Weights of a small transformer language model: MLP 256 tanh GELU.
Each number is 128 + 32 x the weight over its row's rms, rounded and kept within 0 to 255. Layers, rows and columns count from 0. Numbers have three digits each. The size before them is the row's rms in percent of the matrix's.

# layer 4 attention query, 64x64, rms 0.251, rows 0-31, columns 0-63
087:171100100165132114144187107083076080119218163165118134089123082115123095133122149141110139086118093112129123159175054163111126115146174126160151107059103119158153117115124140148121155127201111
081:069122130182131137138121158098184177189145125138094141100137113147164122112112088093117120147098121129110122081139159151101216074113135185091138070158122066106121161120146112179106126164091171
081:154118168172154126180143133141110114126087149023085106103173123109128123138117173141066151111150125126120116151158120085079104099086129175156121221144118150173102122130098123145109134098189149
083:139167089178171119143095149067128154160112167118151123112183154070139182156147161131138179106136112118133084127159036091117117134173124146131110138077117144119151076136118172112050106123095127
085:122186120092122139067077101140207105209096154188045140106108121144143153103096132142122105120101154126133128144174155165121128152137140188157137140121090134150117106113144087118083146085099083
085:104127093117114124191165142147161155072145144165098097161141153125129166162062134094106103126099170117109144164083149140142163121111091069140073169168216085140154136071115142105113111107161103
087:061113111086126146152072100174128095158145059081103144095115130131187123133121121082134159137125101071075163139114158134161195170123159175140127113113188141171125078163096117120127136110086146
094:021109168143092095109096111159218066092121141117146107187094139196153142154121106136161174163113117087125118133134164163134152119113087095113133144117131112129165103082096117125129132153149157
079:096097116136133069115098120122079068192130147092123159181149139178184125165122167118087128073141142164144176069140108114107092108102138100144172141136090200159139109153137174080108102125143115
085:180114150148120035140206130151119127085131171078155156105119126123152108169083081154105176105103102082119121124102159145132116149115203125160158089160121141139147102143117120072090161090128087
091:114157079094118124155078129170178147140106162104161062151141125115084102046146074134137157146086174178125145090183110134153180117135120150119109110126163177098150113058123155159138150123131085
075:174142121116156170123115127100062153159143103139103081120148137167145171129081116207102149123152132123162108137123123122094107142067104065143108175134091166160172132180075107160062099127093164
089:115070066132137142121059097122127146119128153162121139124131179120135166074035067161139169097175093145132124094083133149110116130087157124106164134168145130146127125115095115133122082171202103
091:132099145130149043085172119177164108158086092101131134149065130193145159165096070159155127176116128138099151183113121136169143143110126148144141107118162129062197089143089112112152107123149137
089:187165145061096152137123116053099151152118117093205159119127124157115116183153140162120142198138103160115131145078093071127125108157168148135091111141072122185102141114114098152124107121117076
085:094065106114100109138108126158118096162119166112094125135097152117141122156066086107127141141145151120181130134142182183127135091172068120169132133148158063092180146174151117082076183128094178
083:204114114166092165128167153094145137114120042186138079119178145162122121095122126120185153147127143062123147090150166103084090074162138108130121133112145088115095093108145161106154123146182161
084:183082143108083110108183169146081093121123101145141184127166133107148138137140119196184131106089095143112115113128155152134113129127087088118089126112145126205090152160080176172058157112114159
082:142122142147143117117083125171161141137150142113121155110074205147117117133122109117215095123134162105070108159103071083220160118096119126107178145112106112086113163108137135092079169134151091
076:066087144134119060122099167142129105127122163149111076153116090158155106110152125123131148160100167138220110113044166124139197125125109140130096104099205162128183145146129117123108136160118142
093:175115093126167107116118079050099134101103051114129145140145135083120163075165149172094163117135130152109116200097150113098089074163145156159138164156114144134091179151156181132112144170115122
082:044117145134080077117137175135158145121107088169159142048125132118195123168132115140129138099174132145153202147091078140131118146130148080175124146128116179106166120149126097144117159064120107
094:152136166090117090169096103121150160135156085132181177142068120070148177127154190163111129085089117155123087117143155120105152092124086156085176167190150128134168087110096095095108121092162128
082:092136123123085121172114125181156125085125144126159083127118069187168125182122115114137074125187098142103122150129147124106123142124116169069144152098169102139119095172125187122040150146102061
081:113119107124152088153125153106152083178120134116176145118089156178196145095114152159141109046152172141095073144108191169111191097136074117116098127072120118145135124136176102084111135154156121
086:095152135191088172166127133106160054155149089094128058079134159119095177173148153205097101076094113110161129121129126134132126085122089172168142092138158122120096166148113122155107156138134092
079:174135128080103093117125118132150088149150141170117099081131091134112076189152154160116177085137148086091114168165099081085144080062098135120086124196138153121163154168160091144148150142127175
084:106137123123140101141144091212172126121056155159136122138158160178183126083111187112100116144049112121137126144098159092125122094106118139105153082114110083066195136138144186132145145129136160
084:121144116074151064111140191180160172118110094109107071149020123124122154144113114100160179121148074096130160114162115158090156131117114155099156168130083126142114186129149120161112116127147168
076:076111127086130130120145171124107128108097161104131138137137138139148203145079097115120115159145094164093046151165110149160108091111122103152172129153130182107099128138118098079126246155145155
087:167099067085130178076170097128136151148124173085139163161130097155114209148122129153159177084121127147150093163110112125072101137092139094135127106138174053119086158173113085133119111164139127
081:211033175122097181088156134081107126108136159118130132137103145128079135083157156126065128068121095123146130162132173135154140171153162138117108156184088137120146101104136125131072129151140088
# layer 4 attention key, 64x64, rms 0.253, rows 0-31, columns 0-63
084:141099094131100065137126110138144117131152183185184153117074105086139072089119115135114152098078074117127123163161100162124101106169144136173140087111108121189186133139075136155152105110197110
079:110140122189125185135162184071093144161135118076073141092142088145183156131078155128125115135140104155104167097155149133088188070124154163143136060126118065131140134108156108089088129135134162
071:126103145098142058161160144118112084118137117063110094136170132151132103137124189119073127060139084144144076140127180160088108130094114178151101199150150147162104125159086133161073136138170132
077:084099108180177113110139135124129087153127179153186098095143136110155158176148150132147178104141136131155075136102047162131170122134101140137118171040072100145141112175110172143108116093099133
080:115199124115158110075098142098179102194084144205069078120148131159156144106089104131128132103124148104120128130181129144170098104145132185127117141157090162134129156101141090123058137075103101
092:057126150117150136187132126143146165097157143197094086125128131136113143160079127077137076116078146122149130200078167144105154137092109089125085141172185073162127109071113156107151129128145116
082:131104117092146170208132090123070111152135087121096146094147096113144111155115122100145141114165116057113169091105095073137150151157213155130092139119143195189138093159091127122120159111102150
083:086115224157118173115103079152144102130101112118062125166127128201143117175115113101201152163130072106161141119120123114124123085092135113180168134116122111134146089100066180119152140134137126
086:106122119108135033115080107113096094105108115100151125133124126137184148119134130141096170061144168187171149063140114096091090147111155072143137140168110173171124104138173134117110174151164079
083:143096131111094068107190091187157132078114191133141193153094141157138096164084114185077151128081119069132081110106180123147162134137183148133118103171154106141145123137091097113111146128105127
085:075132113147123206121138140141114103151169207092138090111166107187069122099145092135116131118119177109099136080154120191157089128133101145163106131081184160112101129095103160125173123147098079
078:201135138101123106129111127105092158132131064161157059105114149136142167114086116189116169132120148168179118174152143125113160152092103083186085134138102130103131082158099073166074158112095098
077:073097086087112180135098097121153115113161130155112139124112188158106189062086090172116172093190116163168153109138122108115150107110096158167118124167157090129117091138077182131158093139170118
087:194127137101147103078178052132101105166123127116106125168072080212104177155100128186152072137165122089126142137130101107095106125106149129108174143149156127135176101150103132146146084100132157
084:165110125111097129131086154054150175141072151105168152148157125127101093173160119211120107167126125138088141150106101105086173140135160163098135144097097082174054116139123070160145103099108130
077:108104163074145116110089121132120115201112124128098097122102162108137143140097100109112152133111178118194109118154160108088106065161102117126167149152177093142140159197142123066101210139093168
081:166132105141079149135162123092182149092117098168163100165186123136117111105114104123148202087104168093097126089151150129109138107187152069129128189083113102093147117077125155114106100173182158
077:129107135111094130120142145159136127114072127121127214129126118124149125075121104177182100121057125139124135133116128154125116129135107058105076128157135144166099119170069147179050135140130217
083:179128146106152172090126094129156149136223129155088119097115151149113135112175152131195073103106153108090098161116065072171151089137141132108158122162079135177101136128147129139086119130124066
070:130149174122101109168103123159102113134085150108142058128087085148113168108148176095155116180104152134173125048113159085148184128161087135170134109112205157181123113116106143083151124165136133
083:139092062134121105078148094112149147093070089109122144164120138087139186123145118134109156158139136129091111193053135186143117051161088164142077180132119154149114118155158147073143128149138120
084:085139124097074117102122106156170119123158128182158119127101110095150134197152170206099049111190170134163158068150133136138113110128129101130090149121124139163143123167083098147110124083078164
091:108099167132125140121171145124151167137133111138117189122126126174170185099125173127068148067083110128077146106123129130186144097121087114093166168138133165124132033144098076096134157099145080
085:151106154151119112171100126175194121130085112119144073109133117182167131103094111133117081099195088158087125104099095114188128166130142135070113106115167089144141110127140195122073160185116092
088:079126124147155165182070083122150100148095182105101194144112183158154120098072191134133137112138142133087138156097162119119140113139054091155119108089096134178156142166136079117128108172156151
086:097121138180116143167114115126140072172110100111079079092127136042144155159132139208090134118074122124124135112141122175145107102098155145140174146119176142098129206133097100155111108146172079
079:156167150115076089112158147134141088132118142102151096102152095154128112169113186145152180097126123107056114183162095107123156130096097090131043116134140152164130135126154064147182157091189121
079:132105143123148177098188090168073101090095151185113116143181112185163139142118192098080109135057145141140140096091159112117103068095140135146150104108083103121162132146151191170105120133132110
081:116134171052122156122151120166137152145151105106139095170060128134071202131105162104135166090167028102092153097163132186155127141138136134110085118138106114167073108131153124145132136153141139
072:107099143049141113130123142132121145115117183099153141112143111104156197139105066142140106132164086181125019113147131121119086095113172128146156129130150163113131145155135091092111220143140140
086:142102081059150152077144106095168177188070131108151153135132147175133177128145120092135168129138095147133108165100114098120119143040125097135131110139189063085115178154108101151128116159152126
077:142050176165062163107144126083170147097094206104117131153069173122089129124160154137081132130116096109154090164146195139156136169145124147088102133169106129147153091115087125122117086127147105
# layer 4 attention value, 64x64, rms 0.212, rows 0-17, columns 0-63
117:132149085149164066157095102137236147125133163137133099120178120097096112190094114126091106141074141121114162105150084147132109116091114075106114136125129138104185131132133128095122102171200176
107:108093096142129130176161110099113184136105086069111134107115090130168162106153232128106155122144173130136115106070135138132135117109108167120110149133148128109144186162127133074094125103053199
116:178128076149114133117172190143097096122162129131123115037141086178118136167101116117105182134092097050147132121169161105107129073122160118098127092153113124125123141178112169167141157071140155
111:129141171084106130161112140145156202074084134119145108160145116128099144210146102156157103066126169110121077141054093119114132118170107067122181124104170149140146145136110133170112068144143125
106:189091106126116119148144109142055107192160105123097165186153151126170126108088116158137103104102133133169126105131064130094121109062114132076182091161167166161131161098133123090103161150123072
106:180079181139131156136096106182124138128070162070157130158105096132114124154140137123181141118110136167094182147142119075082131199105115154105100103101068097078152162087133087164160119151158127
115:179068122098078148124169142123072101093131072162119144136125148109137094109093134146174139122102152159070138147163131129134132128125115088184171169157161122054154114177153129061187112084136134
136:116127144083133107112089132145215133100142057138166154088052165096123136166136119078167118108154108082145049132155143141120153148181108113120178095158160092123116167133092113145151144172112144
108:189137105138097184146080127162122144117127157124094185157143124115114157103088129155160075093116139155136160102199136125172137127147050164100099149124150121097086137051124146077152077101099149
121:120117154177173089129110143082129086119098117157100135149153141074139140132080145162150158148159119126088103053166148137148065193159133060150104096074137179129152071144100160133132099129149165
109:188137183142104121131120194146202100165128150093151160172142135129125125111128117121081114049067122108092158075118159184142118154137122186102136119116102125130087098111151094101148179089091109
125:138136164070134137103140142184128113077113143122161128153132088090117107139059122078110158111197128166164104163089205157203117163142121127126161127165087141086122141083119135135115146095086079
092:178077159124091146116134166122120135111091158121139163121118125081067129100082177105104119168179164120155166206149125169114088152102144088105136131089116139179128107096132134069106088196161104
117:107137137107101112149066107217137151125117139090145152110175129120053144094126102106140177180064183151142095101101136156132171101085123087122144114130126090149144130120125106140225157117139108
111:115136140113103177166084104107081039112182100120159108144163086166184121134148153135074104115110104126115172118102179094112079189113130123138186182148097161128094117140155141141173113101104146
118:133112074090082118111169144132084108156183161107120079053157111133161153139143101076078168096110116131134144194161109159120160194138109169145136141113151170155094092189111161139123102116118093
104:112130077089094090108123145076126099094122173138175173194193138105143132126145134214182144133126148053151086147105144160131138151102112135099097099113111109134105158117174104189106135112095156
104:144178164071106109170133107088153113149122224172091137136126161067113113173133115070156075102137120190145131092102104150126141141116094113119112180157157137109125166149097137089118143073131177
# layer 4 attention output (transposed), 64x64, rms 0.18, rows 0-17, columns 0-63
114:184104143125098113078142145129114131139106050069126132139146148202159124126153079123098140187113106114148110157110122081137111149133151152139126158142074189131098070198141161085101188118106113
106:109087131136086104108148096119177118137138194150161154118066105182113120080104088213139122120138122137174120156147083130137095177143148137155125121114125120120138130136021137186102161088133099
102:134141098078174055130092071147147133143113117112132155149114169139130159140137162156141127100129145144151124172052108181141106117118017135133108161182105135108163051127170135142136107141132106
107:155141116155083075094189141062087124122163098127138089156128174110128129108102105094076154111082138172177136135174136099128104084155171164112135123121056126102131174124153187130104176107162164
114:101107171113116147118142102098179154051103120209170097144072195123093135117129108122092152164103138098129070196140159156136157126175116138098077184129103105113134087141113117143151117164105130
098:131135105126144111147082110105107145155186104202187135038141132041177163079104081154082092116164141111121138128093130145157127128161145117165130083124112179136122158139175120113104160122108133
110:101111158100112140219091170133160122130062144132094059150134146109134124163103147153144101165125092146165139111115101175112159094193181185127149124104097100153128109146104086166064104129109096
115:178156091206130073173143120091080109140072175122149088119192127157108112085132151131109105163078161180180111145089111131113071128140091102157127115141139123148128135086172172121149098151124093
105:156108087101084101124172087124067121120134127126179098109138090124091135196146130171119105173175178097118102075085107090171148133139172173152116098115097131135131113194109077127149180140159166
117:116104096118119153136156210094113148144142106083101113131108129139118123184166164120096112154117120180082111151112123114141160129105143181162091137188170065112079160115147109127093157115158026
110:091121166114189144137049066138065106153092121157143120093095148135143141172122132102181131180167121133090155147099092112092114126114119103155094113097165093167143128159095172105145144122144216
116:136150135139139129179109119105115127164136075155112143083158106128158094117150187126150159061111161095118150157138043108119127069118104094150105138108098160195127156098110097176137109103213165
095:111164126146141112149162185126137169090103031165088099074165118158158174136105099141108109155148169135076135083157109119069130106121131103163135165144119113082135124127132056140139191136113171
111:146112112182115139117131107141125138112121070149126113110155180134157147168077148172128155053245082147109152123137093157145126126160132092047124150147075121140126104144159137102082109098147129
106:172142104106175118127111174141180130164108182121169117134085152064131102104094132108173144152079151083115121184127042174163158117104094135159112098092084108153135143121102077110105142149160169
139:100161217139162143092075079112140114159108145104084201137138168154143116146106127108165104186148161100093137116087118115144138118145087132125200075157067105129137115088124100118150112152093172
119:135179211120175138141093119147084142150189107122081053074116089162103131122106138093125131103138118140111118101142091077177108115112151190111179134181105132110172090122115164121147169142126096
099:177134124118100130105143130136100084138146067103161103127147081186156104128192140137090189161145107148078089130130104160118150129154147199151133144047149134127073118116117079159110096169085165